From a checkpoint of a small transformer trained on Wikipedia: 252M tokens.
Each number is 200 + 20 x the weight over the matrix's rms, rounded and kept within 0 to 999. Layers, rows and columns count from 0.

# layer 5 attention query, 256x256, rms 0.0654, rows 26-43,153-171, columns 0-127
215,228,187,166,187,176,163,219,196,234,203,201,202,231,209,166,202,188,220,228,209,192,180,204,206,196,199,196,198,236,201,182,203,204,214,197,213,176,203,192,206,197,226,203,180,180,197,202,189,208,205,199,197,226,214,161,177,206,200,225,186,187,193,170,183,186,192,210,175,171,203,235,188,194,189,195,212,184,189,175,218,214,194,218,183,169,213,188,176,171,212,200,216,201,183,248,219,211,213,221,202,173,186,210,206,201,196,230,212,191,233,218,194,234,176,211,204,194,198,187,189,200,231,189,191,197,211,168
207,196,213,218,176,153,191,195,175,200,214,217,196,233,194,200,200,198,220,200,175,218,210,196,194,198,196,200,197,201,186,161,224,188,215,193,199,182,190,178,216,211,182,195,184,207,239,164,198,215,251,177,178,177,188,203,210,205,191,219,223,217,205,205,185,203,193,190,178,191,188,196,166,221,204,170,188,197,204,232,198,222,222,195,235,210,210,230,195,198,191,192,203,173,199,168,187,219,197,175,188,193,194,216,191,183,214,192,189,209,181,199,211,188,206,183,205,192,197,189,226,232,201,236,226,186,208,220
184,202,189,198,223,174,218,220,191,186,187,192,231,244,162,194,190,199,221,178,205,213,187,177,229,195,182,187,195,217,179,202,209,189,190,197,176,170,174,204,243,186,184,192,179,188,214,205,183,209,198,194,202,215,191,186,245,192,220,206,210,203,191,249,204,146,224,200,203,188,215,180,203,202,194,196,189,188,191,221,195,210,204,189,187,212,208,193,201,193,165,205,174,205,204,185,195,190,171,252,182,183,210,198,207,207,207,173,220,194,181,207,203,214,216,200,190,203,213,240,183,212,200,207,195,193,199,235
197,167,204,196,195,176,220,261,227,218,189,219,203,197,204,177,180,180,208,208,203,192,132,208,183,159,141,203,190,179,215,213,219,209,189,204,217,213,181,209,171,194,203,171,188,225,182,247,204,192,223,216,209,233,234,221,235,193,156,203,195,201,201,196,234,203,188,178,231,210,169,185,209,214,171,189,186,204,228,205,188,226,223,167,202,221,229,170,221,197,196,231,198,187,199,210,211,173,201,187,175,212,205,181,209,173,184,161,212,218,188,206,237,210,211,223,190,215,218,198,190,186,239,188,179,198,189,203
187,215,166,186,238,212,167,230,188,215,215,163,191,190,176,215,205,184,191,203,200,171,229,180,196,202,205,154,207,176,209,155,204,232,163,175,210,213,164,181,186,209,177,206,198,219,199,197,186,190,156,201,189,221,241,212,227,194,178,229,209,178,181,191,215,219,190,194,210,189,214,213,207,223,219,193,202,232,217,217,183,195,170,177,178,204,151,200,175,212,181,200,193,209,228,193,173,199,207,178,146,180,202,219,183,194,226,206,185,227,175,237,194,169,143,186,232,218,208,211,190,226,209,214,210,163,203,189
203,183,224,188,195,175,230,187,179,223,203,177,165,223,189,230,235,194,206,186,191,205,184,183,205,248,201,197,205,177,175,210,191,179,184,249,185,196,251,207,183,204,207,201,216,179,205,221,167,162,196,193,222,192,181,210,192,202,198,186,173,190,173,194,203,187,182,199,187,207,225,205,145,215,214,167,242,227,237,206,206,228,178,169,200,216,216,241,181,191,173,183,217,192,235,173,216,203,190,201,207,220,215,166,189,172,206,200,171,239,205,234,216,175,201,228,167,206,166,194,184,210,206,200,214,214,208,221
212,184,224,205,172,242,209,202,210,177,204,204,225,204,204,171,217,185,224,209,193,181,229,201,167,190,176,243,230,225,189,132,198,212,181,168,200,231,169,180,226,207,213,181,174,209,199,163,221,221,210,197,199,186,182,220,213,208,212,202,200,182,210,183,165,216,170,187,220,195,235,216,192,195,208,182,178,170,191,203,205,211,179,196,205,157,206,243,193,215,231,175,190,229,206,215,182,191,177,197,174,200,203,219,207,185,203,228,199,187,205,190,205,184,160,179,212,235,208,182,186,202,205,189,181,233,234,152
210,199,205,192,182,204,197,210,200,189,223,182,217,213,216,183,208,230,196,183,221,205,192,173,190,199,194,218,168,215,193,197,193,182,214,218,169,176,195,203,211,181,180,179,186,181,197,187,184,263,180,218,186,187,220,190,185,193,175,194,222,206,164,159,190,184,230,201,222,194,202,189,183,208,238,164,189,207,187,158,226,189,204,195,211,222,231,198,241,214,199,202,193,187,191,203,174,217,238,177,196,208,205,196,192,194,185,200,164,210,208,178,221,209,191,199,191,168,192,184,186,175,230,198,219,227,208,194
198,199,194,200,196,159,205,196,181,238,196,201,171,195,170,185,195,200,254,160,170,214,220,201,169,192,184,182,169,161,213,213,201,200,270,247,199,194,218,174,201,214,191,180,218,184,227,182,237,214,167,202,211,206,189,176,205,221,214,214,158,200,192,216,235,211,195,179,216,155,226,222,192,204,187,176,231,176,195,198,198,232,221,171,190,204,222,238,197,197,183,170,196,230,203,182,222,177,168,195,184,232,166,217,218,189,163,212,223,174,193,199,216,174,199,205,175,214,190,247,188,189,188,196,199,187,200,167
188,200,189,185,179,197,206,194,169,225,194,197,198,180,200,200,192,215,224,238,162,213,194,191,195,214,211,223,217,203,206,183,249,195,186,203,200,189,193,185,195,168,212,208,186,189,199,164,199,179,206,216,189,197,181,194,163,216,206,179,198,222,188,231,226,181,189,165,170,170,177,220,199,227,192,207,191,221,235,174,214,195,205,210,188,194,181,190,215,227,201,219,176,183,201,209,200,200,195,229,189,215,183,183,193,175,196,217,190,188,218,170,209,199,222,219,198,220,194,182,201,178,204,186,206,212,189,238
216,180,191,210,193,191,151,233,219,198,195,200,238,190,208,185,215,203,159,254,202,185,196,178,221,221,178,199,204,221,209,211,231,179,192,161,189,177,179,187,211,174,171,206,199,193,177,156,178,251,171,207,214,192,183,221,226,184,184,212,198,159,189,174,212,236,185,203,207,199,202,189,198,188,214,188,221,198,173,174,190,183,211,191,156,202,203,187,187,235,197,185,210,174,176,188,193,217,239,227,214,178,215,206,208,219,223,227,221,225,194,196,208,214,203,207,214,210,203,189,214,225,209,154,221,199,239,218
217,195,206,162,191,233,199,197,208,208,185,233,214,170,223,217,179,210,203,201,213,219,160,180,191,193,210,175,166,204,173,198,226,192,180,175,194,193,199,185,195,212,195,181,190,163,164,190,226,208,209,224,171,193,191,235,206,206,206,197,232,190,201,207,246,179,160,193,146,193,214,199,215,195,209,183,206,171,184,186,199,174,180,235,175,175,177,210,191,247,210,228,210,220,183,203,219,207,209,183,208,205,232,199,199,164,160,220,211,203,214,191,204,206,204,208,182,215,159,196,215,222,252,170,199,224,214,201
193,153,215,212,188,222,177,212,200,207,215,174,175,227,195,205,174,189,211,201,195,165,218,219,194,184,206,205,192,182,237,174,182,207,192,191,202,164,178,203,177,216,201,195,196,212,243,194,214,184,179,206,231,213,210,217,190,214,177,203,169,188,218,204,221,209,196,190,174,228,237,167,174,200,205,208,188,157,186,221,184,173,194,196,192,193,212,176,204,202,202,197,204,187,187,217,231,211,174,210,183,202,243,195,190,172,222,170,220,198,208,168,211,238,186,223,163,194,197,192,236,225,223,249,182,200,237,179
182,193,202,202,227,207,205,216,208,195,186,156,179,202,226,228,190,193,200,187,210,176,193,179,216,236,180,170,214,232,223,175,229,184,193,208,188,202,193,200,222,187,224,197,225,189,205,209,179,188,166,185,215,202,181,246,174,212,193,191,260,230,219,200,186,185,188,188,184,220,206,200,218,196,190,198,197,231,198,190,173,213,200,159,188,191,221,221,207,196,203,219,159,176,230,182,224,164,218,225,230,185,223,200,196,212,214,182,206,200,202,183,205,239,199,218,171,225,164,198,220,209,211,233,204,235,217,176
199,190,205,199,179,161,207,203,200,239,216,172,195,164,206,233,202,199,195,186,232,203,201,179,195,198,182,187,220,231,206,212,176,212,228,195,175,222,200,245,173,207,195,212,209,205,188,185,176,193,218,224,200,204,220,215,204,149,187,221,185,171,217,201,209,189,194,210,217,196,160,225,196,219,179,211,179,207,165,189,199,182,158,189,166,211,211,187,186,184,169,242,236,222,196,172,219,218,218,189,186,194,200,212,211,186,227,210,171,194,195,221,190,239,178,204,207,222,192,214,186,208,217,164,216,193,216,192
193,213,212,135,189,194,197,233,175,188,212,230,224,205,179,179,167,199,186,206,225,228,211,191,209,196,205,224,242,191,238,153,204,241,192,180,210,178,181,171,202,220,195,234,202,198,195,190,236,199,228,210,215,236,192,193,229,191,207,178,220,201,194,197,215,189,187,159,204,210,214,184,180,190,214,194,210,183,229,215,216,208,207,177,234,174,174,199,201,208,187,231,208,239,187,182,160,177,150,204,209,174,206,240,216,151,208,177,213,189,181,227,202,147,240,198,183,221,221,223,221,192,212,202,183,197,196,213
176,183,204,203,198,212,181,202,208,238,174,217,201,168,209,199,196,205,180,166,168,202,228,214,235,207,190,200,180,209,229,198,219,162,231,222,193,222,212,210,236,225,200,175,175,192,204,207,183,169,215,213,195,218,209,183,169,210,182,198,189,187,187,170,204,189,235,189,192,215,226,212,190,203,206,202,214,217,187,180,192,231,245,190,225,216,205,198,242,187,201,214,186,193,202,161,234,193,222,218,181,205,215,184,240,238,212,198,159,191,198,217,213,176,178,179,177,204,184,209,182,219,185,210,200,188,207,176
214,227,229,211,225,210,164,224,194,212,190,205,217,178,179,179,211,191,197,210,221,183,189,200,221,186,195,231,207,211,178,203,171,202,208,173,161,233,208,210,209,184,175,209,228,181,188,197,193,218,226,226,196,224,182,211,214,187,243,207,220,147,169,211,206,188,190,181,157,205,165,203,193,162,195,242,168,186,185,205,196,220,206,185,196,193,198,203,216,205,170,203,169,176,200,238,199,206,214,226,209,233,195,217,179,193,207,199,198,224,209,203,161,196,208,204,207,175,126,195,182,171,206,179,196,185,199,195
181,200,195,207,197,168,189,185,175,177,216,188,182,224,226,234,181,206,191,182,220,215,220,164,193,197,213,171,226,208,224,196,209,214,234,176,196,182,224,189,209,192,223,204,211,221,187,183,209,215,185,211,223,183,219,163,184,201,175,150,207,213,218,180,188,203,227,214,208,179,226,202,183,200,170,218,183,207,206,186,209,181,204,164,198,196,191,236,192,175,227,211,219,183,229,169,187,212,207,227,169,213,210,230,205,172,220,179,223,233,209,215,191,185,232,208,186,223,223,215,183,215,217,221,220,185,209,217
207,212,180,215,209,207,170,220,192,207,205,205,197,188,177,204,178,221,165,177,209,181,188,196,215,201,226,221,185,186,210,214,220,204,190,186,218,173,212,209,205,205,223,184,204,195,230,221,215,168,173,202,252,228,192,204,185,192,181,190,195,202,224,196,189,229,187,208,217,214,215,230,216,172,184,231,189,192,208,203,189,230,188,180,225,233,157,211,178,203,200,193,202,197,234,221,232,213,163,221,183,193,207,224,191,203,195,208,214,195,202,230,216,230,228,203,207,180,206,198,189,185,186,174,170,188,257,196
185,202,192,209,165,184,212,233,194,191,201,224,201,211,177,202,177,251,217,206,179,194,199,199,177,196,184,237,171,172,241,180,204,201,191,199,165,193,181,201,207,233,183,191,211,183,225,207,173,202,170,233,213,189,238,179,209,218,195,179,214,195,165,242,187,190,234,209,182,204,174,182,214,213,226,206,200,198,201,185,220,198,198,178,232,219,181,221,190,188,180,234,163,164,215,199,186,201,203,196,173,205,172,158,198,173,190,186,181,195,188,188,200,188,210,224,176,187,185,193,205,179,220,203,191,189,188,218
216,200,188,178,226,195,219,219,175,149,211,199,199,203,227,193,182,227,221,149,198,210,247,190,195,217,203,201,190,178,218,166,181,179,249,192,178,189,247,221,214,181,176,198,184,201,219,189,173,199,188,170,194,224,214,197,252,175,170,172,176,183,204,150,214,200,208,200,202,188,197,198,172,210,218,207,244,184,203,228,193,199,187,219,243,181,263,218,223,196,194,189,191,221,240,155,191,190,227,206,219,208,149,167,239,192,241,191,199,209,210,211,195,167,230,222,179,234,215,229,196,186,262,204,216,202,223,231
219,182,193,205,200,203,206,186,186,192,195,189,215,233,204,176,193,221,230,211,169,181,228,217,185,206,175,213,201,169,157,214,205,208,218,227,232,173,177,202,201,199,174,220,198,245,183,220,242,184,191,182,222,185,179,200,200,187,210,197,171,221,238,196,223,180,215,182,211,189,199,204,187,200,189,207,199,218,207,190,198,172,157,184,214,202,187,173,191,166,193,207,192,180,211,186,200,208,171,175,156,195,166,200,189,226,223,188,181,231,224,195,215,197,170,187,163,204,233,200,224,198,207,201,203,183,220,227
223,209,179,150,186,150,212,207,211,181,198,210,187,211,216,179,169,220,197,180,192,226,209,179,188,207,213,192,200,203,211,203,189,191,220,151,205,177,187,192,190,193,221,233,203,197,190,191,212,160,221,202,221,219,166,205,192,196,255,207,194,200,186,161,212,204,210,201,235,213,211,158,212,172,190,222,218,192,195,214,174,212,190,177,209,156,209,220,213,181,197,170,188,197,209,222,175,216,170,209,201,218,206,193,232,179,199,202,216,191,207,207,191,198,192,187,188,218,200,208,231,156,179,188,193,192,232,192
177,202,188,242,179,190,199,190,201,234,172,184,227,191,163,191,199,180,213,205,203,206,222,211,192,186,186,188,219,196,156,243,215,213,178,209,196,205,171,209,183,198,221,229,192,199,163,176,224,211,195,215,216,197,208,191,205,222,223,196,217,208,197,168,205,149,183,239,215,196,178,236,216,193,213,215,185,185,204,173,206,221,171,182,174,184,187,214,207,180,160,211,156,195,183,214,193,206,204,216,181,203,210,181,211,236,186,172,193,227,197,249,196,219,194,190,206,186,173,197,179,192,196,185,199,189,200,242
179,192,192,190,176,192,205,209,204,215,189,191,201,158,173,208,240,209,223,240,205,202,185,208,192,210,198,200,188,180,172,215,163,198,211,204,168,226,189,184,213,170,199,167,230,192,234,189,191,191,177,189,206,178,173,206,201,185,218,191,231,210,225,170,185,228,215,191,201,199,171,195,222,192,218,134,185,219,195,201,201,186,196,204,192,183,186,196,190,196,189,251,220,212,184,203,190,218,202,189,217,214,202,218,235,189,193,236,185,178,201,169,227,203,154,218,212,244,204,206,214,209,169,223,179,204,192,195
178,196,218,215,197,172,210,214,212,190,214,195,167,231,209,184,198,219,180,179,210,198,207,203,208,222,204,206,225,181,232,177,242,166,200,232,204,181,196,203,201,173,193,220,245,177,246,187,206,209,214,200,171,193,174,222,228,198,222,196,189,186,223,219,201,201,188,191,209,190,233,191,199,224,203,181,203,214,257,206,172,191,153,177,180,206,202,177,205,211,218,208,212,216,194,210,186,205,214,205,208,200,198,202,168,164,211,194,200,181,201,204,214,206,193,193,222,176,223,214,210,218,222,233,205,231,166,223
213,174,239,195,227,145,207,179,208,184,217,224,215,198,228,197,185,182,192,182,173,177,207,185,231,198,200,182,170,169,221,222,187,217,208,217,200,181,201,161,215,208,214,171,183,197,190,224,225,171,231,207,182,169,218,184,167,224,222,251,165,204,184,201,207,213,233,216,210,244,219,211,170,178,202,196,194,212,222,221,183,248,193,180,197,179,208,204,204,230,197,178,227,214,194,198,162,163,239,220,180,198,190,199,214,201,185,210,229,245,207,194,182,184,222,238,176,178,202,183,188,185,211,170,199,209,203,218
193,173,188,231,209,170,180,195,196,230,211,177,231,168,225,200,201,201,248,214,171,181,198,182,211,207,240,222,211,246,178,143,234,226,224,207,202,176,241,200,187,221,203,193,215,173,219,208,187,191,205,232,188,179,172,199,178,198,190,198,188,217,190,222,230,207,182,210,201,210,170,217,165,210,223,204,206,198,198,164,229,191,179,220,214,190,232,187,185,202,188,200,178,170,208,203,170,218,223,218,217,189,202,210,223,218,180,210,194,175,200,182,203,170,179,188,219,207,200,223,170,190,231,231,203,184,190,227
205,193,189,192,186,185,193,212,189,188,206,250,219,206,204,182,208,209,179,230,227,208,165,220,188,192,170,213,250,217,217,177,210,194,219,217,177,197,199,194,201,155,203,178,180,187,208,201,182,217,209,239,181,206,183,207,170,188,199,204,167,197,200,210,213,219,193,238,182,184,223,219,239,204,192,213,234,208,213,204,214,155,227,165,194,173,177,178,205,188,199,215,167,150,201,232,202,212,204,197,175,174,157,219,209,183,174,213,221,191,199,183,204,191,211,183,237,214,186,251,226,199,191,180,217,199,218,227
162,226,187,217,220,190,180,199,189,192,217,209,204,227,224,197,224,202,170,235,188,179,207,206,219,172,198,201,169,221,227,166,210,188,165,119,156,169,163,186,233,223,207,174,156,220,237,164,217,191,191,250,200,175,186,178,158,192,207,221,183,221,194,180,192,223,188,210,156,171,188,233,181,212,205,198,159,196,183,201,214,223,219,191,172,198,177,194,184,179,159,215,206,208,197,197,195,190,192,198,207,217,149,260,177,232,195,279,188,184,216,219,216,206,196,169,178,196,190,256,239,219,170,157,222,228,213,207
180,209,215,207,195,201,227,207,235,206,220,225,192,228,213,225,200,191,178,188,239,225,203,195,164,186,190,217,212,188,208,193,205,195,185,248,183,198,210,195,197,194,178,208,199,216,190,206,213,220,207,195,269,185,216,205,219,191,210,210,204,178,172,182,220,226,225,193,194,169,178,216,200,205,232,218,183,226,195,154,180,181,150,222,155,233,199,198,208,207,238,212,207,183,223,211,194,219,251,167,207,192,206,200,177,222,192,171,198,185,207,221,223,197,213,196,207,202,206,200,177,182,196,216,211,220,214,190
219,212,228,227,216,161,192,222,173,200,224,169,177,210,218,208,204,191,215,216,203,228,167,184,214,180,199,214,234,187,162,197,196,192,199,197,190,183,186,193,200,186,200,181,185,222,204,192,207,205,206,180,205,213,203,205,169,212,224,212,209,201,185,197,219,240,212,204,220,172,187,214,222,214,185,203,216,190,186,208,183,198,202,232,217,196,197,177,198,182,200,258,239,218,222,211,191,237,201,186,171,217,244,202,202,184,203,204,203,176,217,170,205,186,161,174,189,189,173,208,183,183,190,220,188,180,216,230
187,200,183,220,173,191,174,189,195,218,193,214,212,183,222,199,199,242,176,197,194,181,225,195,213,192,219,228,203,226,184,222,180,207,226,225,163,206,161,193,196,232,196,212,220,198,218,254,231,186,206,201,181,197,206,203,203,226,196,203,182,185,209,208,203,206,243,196,207,231,205,200,218,201,189,197,191,192,213,173,205,190,218,234,205,209,237,223,243,213,213,206,176,216,203,222,225,200,202,210,202,160,226,178,191,219,200,210,235,198,183,207,185,184,198,212,227,198,188,213,179,174,223,216,214,224,222,201
203,179,200,198,216,238,205,210,220,220,202,164,204,237,210,204,203,217,172,225,202,150,192,187,199,189,198,216,196,200,219,211,215,202,204,208,223,228,185,134,154,223,181,216,193,194,209,179,191,180,193,181,227,207,212,179,193,225,208,207,173,231,228,199,193,213,173,216,221,227,171,214,163,197,176,206,176,191,239,200,153,232,167,200,199,172,219,206,211,216,232,183,170,180,214,194,210,250,172,195,254,206,227,217,195,203,206,235,174,217,186,214,200,226,200,182,190,203,193,209,186,204,166,206,181,217,236,231
155,197,216,231,163,214,210,180,209,194,205,198,200,240,209,182,186,165,201,229,183,244,213,220,195,205,210,188,187,166,233,198,219,220,213,192,203,183,167,176,152,168,226,211,199,216,199,184,189,157,189,174,160,191,204,187,184,194,193,207,202,184,214,218,187,218,181,208,166,226,174,214,176,201,193,245,167,194,210,195,197,235,195,206,192,186,186,191,193,187,202,189,174,182,211,189,190,187,258,210,197,210,160,217,242,232,169,216,166,188,190,241,187,231,190,207,207,193,198,204,232,199,228,191,183,238,178,207
167,217,205,193,179,198,192,200,234,214,199,206,205,211,210,230,192,199,205,203,200,183,209,159,169,208,175,218,193,196,164,203,186,229,187,194,188,171,175,216,195,158,219,160,195,183,209,178,215,206,188,174,228,209,215,182,178,228,189,245,198,208,229,214,235,206,212,231,231,179,191,185,195,216,212,180,222,221,205,198,186,208,233,150,183,213,206,193,184,226,203,204,204,211,217,192,211,192,230,246,221,255,182,197,221,187,141,218,229,179,195,219,223,173,205,170,242,213,181,212,169,218,182,205,186,214,178,188
# layer 5 attention key, 128x256, rms 0.0623, rows 25-42, columns 0-127
209,236,219,180,199,174,248,255,180,164,188,188,196,205,189,183,145,178,214,202,165,170,207,187,218,198,208,207,206,219,213,207,179,166,238,199,177,197,217,199,173,183,192,193,193,146,199,150,197,229,218,174,186,195,188,172,223,186,202,195,222,220,197,177,211,158,194,216,209,209,175,170,197,187,191,200,202,197,191,197,214,177,201,179,185,202,202,203,176,192,208,203,177,203,242,258,183,187,200,172,193,213,211,179,153,193,219,195,160,209,187,209,162,148,191,204,216,203,211,171,205,167,189,198,239,203,221,215
191,188,194,223,189,205,206,190,229,187,182,200,207,186,206,161,228,200,231,211,178,192,196,218,199,147,208,185,215,232,203,208,217,226,195,196,187,203,176,200,159,220,220,217,191,183,176,197,200,198,201,230,214,197,277,241,190,184,179,191,160,187,199,199,217,194,181,180,206,150,205,215,186,229,165,236,186,222,200,186,204,180,195,201,202,160,230,199,174,211,188,228,183,239,145,193,209,214,179,195,219,190,200,230,204,192,202,198,229,163,204,198,160,199,158,170,238,229,214,204,224,221,193,175,221,178,173,202
182,188,213,200,210,184,234,205,176,171,217,191,166,210,218,200,199,172,217,162,212,175,231,188,233,196,179,255,150,203,211,154,212,167,213,238,223,221,234,227,211,171,191,247,220,172,210,196,176,218,232,199,179,167,162,177,175,202,177,164,219,198,177,204,193,184,200,214,225,244,230,174,179,193,241,191,154,193,199,203,219,193,177,155,196,195,256,190,213,222,204,203,197,189,234,224,208,223,224,202,189,187,207,208,162,190,197,186,185,249,190,208,215,192,228,173,188,186,223,207,208,188,217,213,207,221,187,229
186,177,206,189,234,230,230,176,190,221,224,190,207,186,222,197,169,148,226,232,201,184,222,250,208,191,198,207,167,175,191,193,147,203,211,262,188,166,208,172,225,204,171,225,183,220,226,193,206,228,211,141,193,156,122,165,200,165,177,217,232,205,196,233,188,152,200,232,237,254,234,173,190,191,201,189,185,193,200,188,197,192,188,188,207,199,206,200,228,220,179,218,178,218,181,244,194,203,204,194,169,191,224,156,164,171,210,215,186,195,159,219,228,189,197,234,207,211,218,180,178,161,191,237,225,190,193,232
221,224,176,206,176,227,209,199,198,199,181,187,168,200,219,190,220,207,227,230,217,221,177,215,212,206,200,195,194,211,216,200,181,199,188,197,161,216,201,188,184,213,199,198,234,211,201,206,216,176,194,191,224,222,220,221,181,192,185,187,214,198,200,197,204,253,184,212,216,226,212,205,211,178,201,213,228,221,194,192,220,195,186,222,186,174,168,222,173,231,188,200,225,197,200,185,185,192,228,201,216,170,215,188,202,239,224,219,234,185,189,178,211,189,231,205,189,224,196,177,202,174,206,194,243,210,220,195
208,175,204,185,186,243,190,224,196,209,200,171,203,236,195,190,210,177,229,187,206,211,223,208,183,230,227,210,209,197,186,185,208,205,240,218,213,196,209,194,190,178,183,217,191,190,183,202,167,192,244,145,187,164,241,213,181,227,194,201,241,214,187,244,179,176,199,194,173,189,243,209,167,203,209,187,162,199,211,208,199,223,177,196,222,210,240,205,204,196,194,193,212,189,211,154,188,180,183,179,199,188,171,184,186,180,201,203,195,205,191,205,222,221,217,249,216,222,187,202,175,209,215,188,226,184,175,180
201,182,219,170,209,181,191,211,207,183,214,230,188,201,203,193,139,177,223,211,194,201,206,184,221,213,164,230,209,225,182,204,182,191,197,221,163,165,216,218,195,198,210,244,212,205,208,208,194,210,204,153,153,154,160,198,193,189,171,177,191,227,190,182,190,199,169,193,204,195,222,192,172,171,189,173,198,209,197,193,173,195,202,202,211,185,227,189,236,231,183,190,182,212,256,220,185,176,203,228,217,154,238,202,190,175,205,209,184,202,171,169,214,174,215,220,186,178,186,205,195,240,215,190,196,210,180,197
184,200,248,211,240,209,209,220,229,196,213,207,222,221,220,182,213,163,243,192,214,192,219,201,188,205,191,195,183,234,224,213,209,216,197,184,212,212,166,168,191,176,252,209,173,173,210,193,190,232,194,189,193,191,193,200,206,187,233,205,190,200,184,204,189,202,165,205,224,200,193,183,213,184,228,211,203,239,204,218,174,247,182,181,208,212,201,182,211,260,199,186,208,155,186,196,189,208,219,206,209,212,208,183,185,193,218,190,206,244,179,197,197,205,204,195,196,210,223,210,163,179,190,202,154,214,186,182
227,197,211,198,251,218,196,201,234,207,171,229,192,214,196,213,211,168,208,214,213,205,229,201,202,223,190,195,196,210,198,240,206,189,196,220,223,236,197,217,190,207,170,237,218,212,215,185,178,216,200,154,199,186,203,201,202,211,195,233,206,228,236,158,185,197,216,173,199,197,176,166,171,196,194,202,199,203,216,196,210,225,168,195,207,226,186,201,191,231,127,185,186,185,212,163,187,221,192,219,191,165,227,156,150,186,225,210,183,246,208,220,187,158,196,188,181,195,228,205,198,217,184,199,228,185,186,250
219,216,168,242,203,210,194,182,182,195,199,195,234,201,213,197,234,175,168,193,193,219,163,176,200,180,182,182,200,233,186,185,217,191,207,199,219,239,193,192,199,200,228,187,185,195,191,176,197,193,179,227,247,190,204,194,205,176,207,228,219,177,201,186,200,244,168,201,187,178,204,203,185,197,186,224,194,230,160,182,182,228,238,206,205,218,192,206,198,175,181,216,180,219,200,176,209,184,198,201,182,204,174,235,230,212,202,216,206,177,204,208,173,199,238,192,195,209,187,216,185,198,192,213,183,230,209,198
197,204,224,157,218,199,196,207,193,176,209,191,178,194,237,196,178,198,173,185,194,203,190,206,182,180,193,193,188,205,218,197,179,166,223,162,166,227,198,215,202,213,214,198,243,194,161,188,183,199,192,186,228,207,176,194,192,218,201,223,213,203,220,172,182,206,181,217,183,184,233,182,241,175,216,190,202,217,193,199,195,196,192,225,214,162,197,212,205,188,194,189,227,208,178,227,196,176,196,199,173,225,172,198,170,241,201,216,156,231,195,193,201,226,213,206,217,178,208,216,206,177,176,204,221,206,209,190
215,173,179,192,200,222,215,209,188,204,219,202,198,204,200,232,196,207,214,163,187,199,217,214,200,195,204,216,141,175,184,184,185,204,200,176,220,192,226,171,243,202,189,203,219,207,199,182,239,181,220,214,186,189,192,185,153,203,200,227,175,165,230,239,215,198,202,193,218,197,216,201,179,190,182,172,184,206,235,175,198,218,199,185,180,202,205,205,228,210,185,202,210,195,191,203,217,219,223,178,214,252,183,210,181,180,215,219,187,205,203,174,234,213,181,213,199,200,219,240,203,204,161,227,184,193,180,193
204,234,248,254,158,224,206,212,175,223,177,220,182,175,229,169,224,145,191,179,168,174,181,204,221,188,224,194,204,196,186,195,195,147,207,196,201,170,212,211,200,210,183,228,185,206,256,203,197,216,158,194,165,221,197,200,237,201,200,220,193,231,206,179,193,202,193,207,206,196,202,177,196,184,179,189,216,183,214,199,174,204,215,224,186,192,213,212,167,217,196,210,222,182,215,227,193,220,209,206,179,190,228,192,211,200,182,206,195,247,187,191,184,205,230,191,183,205,233,198,192,200,196,217,181,191,189,166
182,198,186,197,181,170,176,208,232,184,194,192,210,216,204,166,205,226,234,199,200,187,165,211,202,193,180,197,197,189,158,200,198,190,161,188,184,213,247,176,199,219,198,224,210,183,183,179,202,190,185,229,199,188,184,168,184,206,207,204,230,177,201,183,184,188,203,226,211,221,186,193,214,225,211,225,195,182,179,196,184,211,200,215,216,203,189,182,197,213,173,194,159,191,180,229,206,193,182,198,201,176,217,201,241,168,218,209,176,215,236,177,174,178,193,201,207,210,226,191,153,199,185,230,166,216,156,211
218,170,187,193,197,176,185,221,201,192,205,191,218,210,184,191,223,193,223,207,184,189,221,194,215,153,207,182,207,176,219,189,182,156,218,183,209,200,181,177,217,160,211,186,204,193,206,203,233,209,187,202,191,216,168,189,192,190,225,177,193,167,168,172,188,196,244,179,198,185,209,202,189,187,180,242,174,213,234,163,177,158,187,236,198,208,170,206,185,201,186,178,190,170,175,186,207,185,203,197,204,225,209,184,226,206,200,199,234,210,199,187,185,200,195,192,207,200,205,212,219,207,194,214,169,208,181,193
208,205,194,185,203,213,201,202,235,189,201,195,190,239,203,193,170,164,179,201,210,229,223,209,195,199,214,210,157,197,183,215,204,201,211,222,205,198,197,210,193,198,162,186,199,185,179,190,161,196,193,184,135,180,201,177,196,203,220,208,193,214,209,190,196,216,156,241,209,152,216,196,192,180,227,198,225,188,220,200,234,236,209,211,236,184,196,147,209,241,209,222,200,169,229,208,209,203,191,181,175,206,226,201,152,216,196,195,205,199,162,181,234,225,223,198,235,178,182,218,207,192,211,205,193,187,214,206
185,186,210,203,196,188,213,202,197,197,189,181,195,192,154,180,212,205,211,179,198,194,194,201,211,164,229,188,226,229,186,205,188,191,176,171,217,208,171,180,190,222,218,191,189,152,167,233,192,238,198,211,167,204,216,211,171,204,167,169,189,193,184,189,169,233,195,225,207,196,203,207,190,221,220,179,194,224,216,216,223,166,194,210,184,203,189,235,184,207,177,216,213,210,231,193,153,206,244,185,202,207,202,201,236,189,197,209,202,199,221,200,211,197,186,197,221,214,186,183,178,200,187,190,208,169,195,224
190,224,202,197,196,205,157,213,197,190,218,194,232,168,181,217,186,228,194,187,179,187,218,235,184,237,188,202,240,226,193,197,218,169,185,186,206,219,206,209,246,216,198,192,204,194,234,204,202,184,171,207,238,184,196,195,193,213,199,216,179,191,179,167,221,196,175,202,205,212,188,214,182,178,211,202,217,196,174,175,223,182,212,197,192,178,191,224,226,201,186,229,193,203,209,195,209,205,168,204,240,172,182,181,191,220,188,185,207,206,193,201,217,218,176,172,186,215,192,197,203,187,207,195,216,207,205,203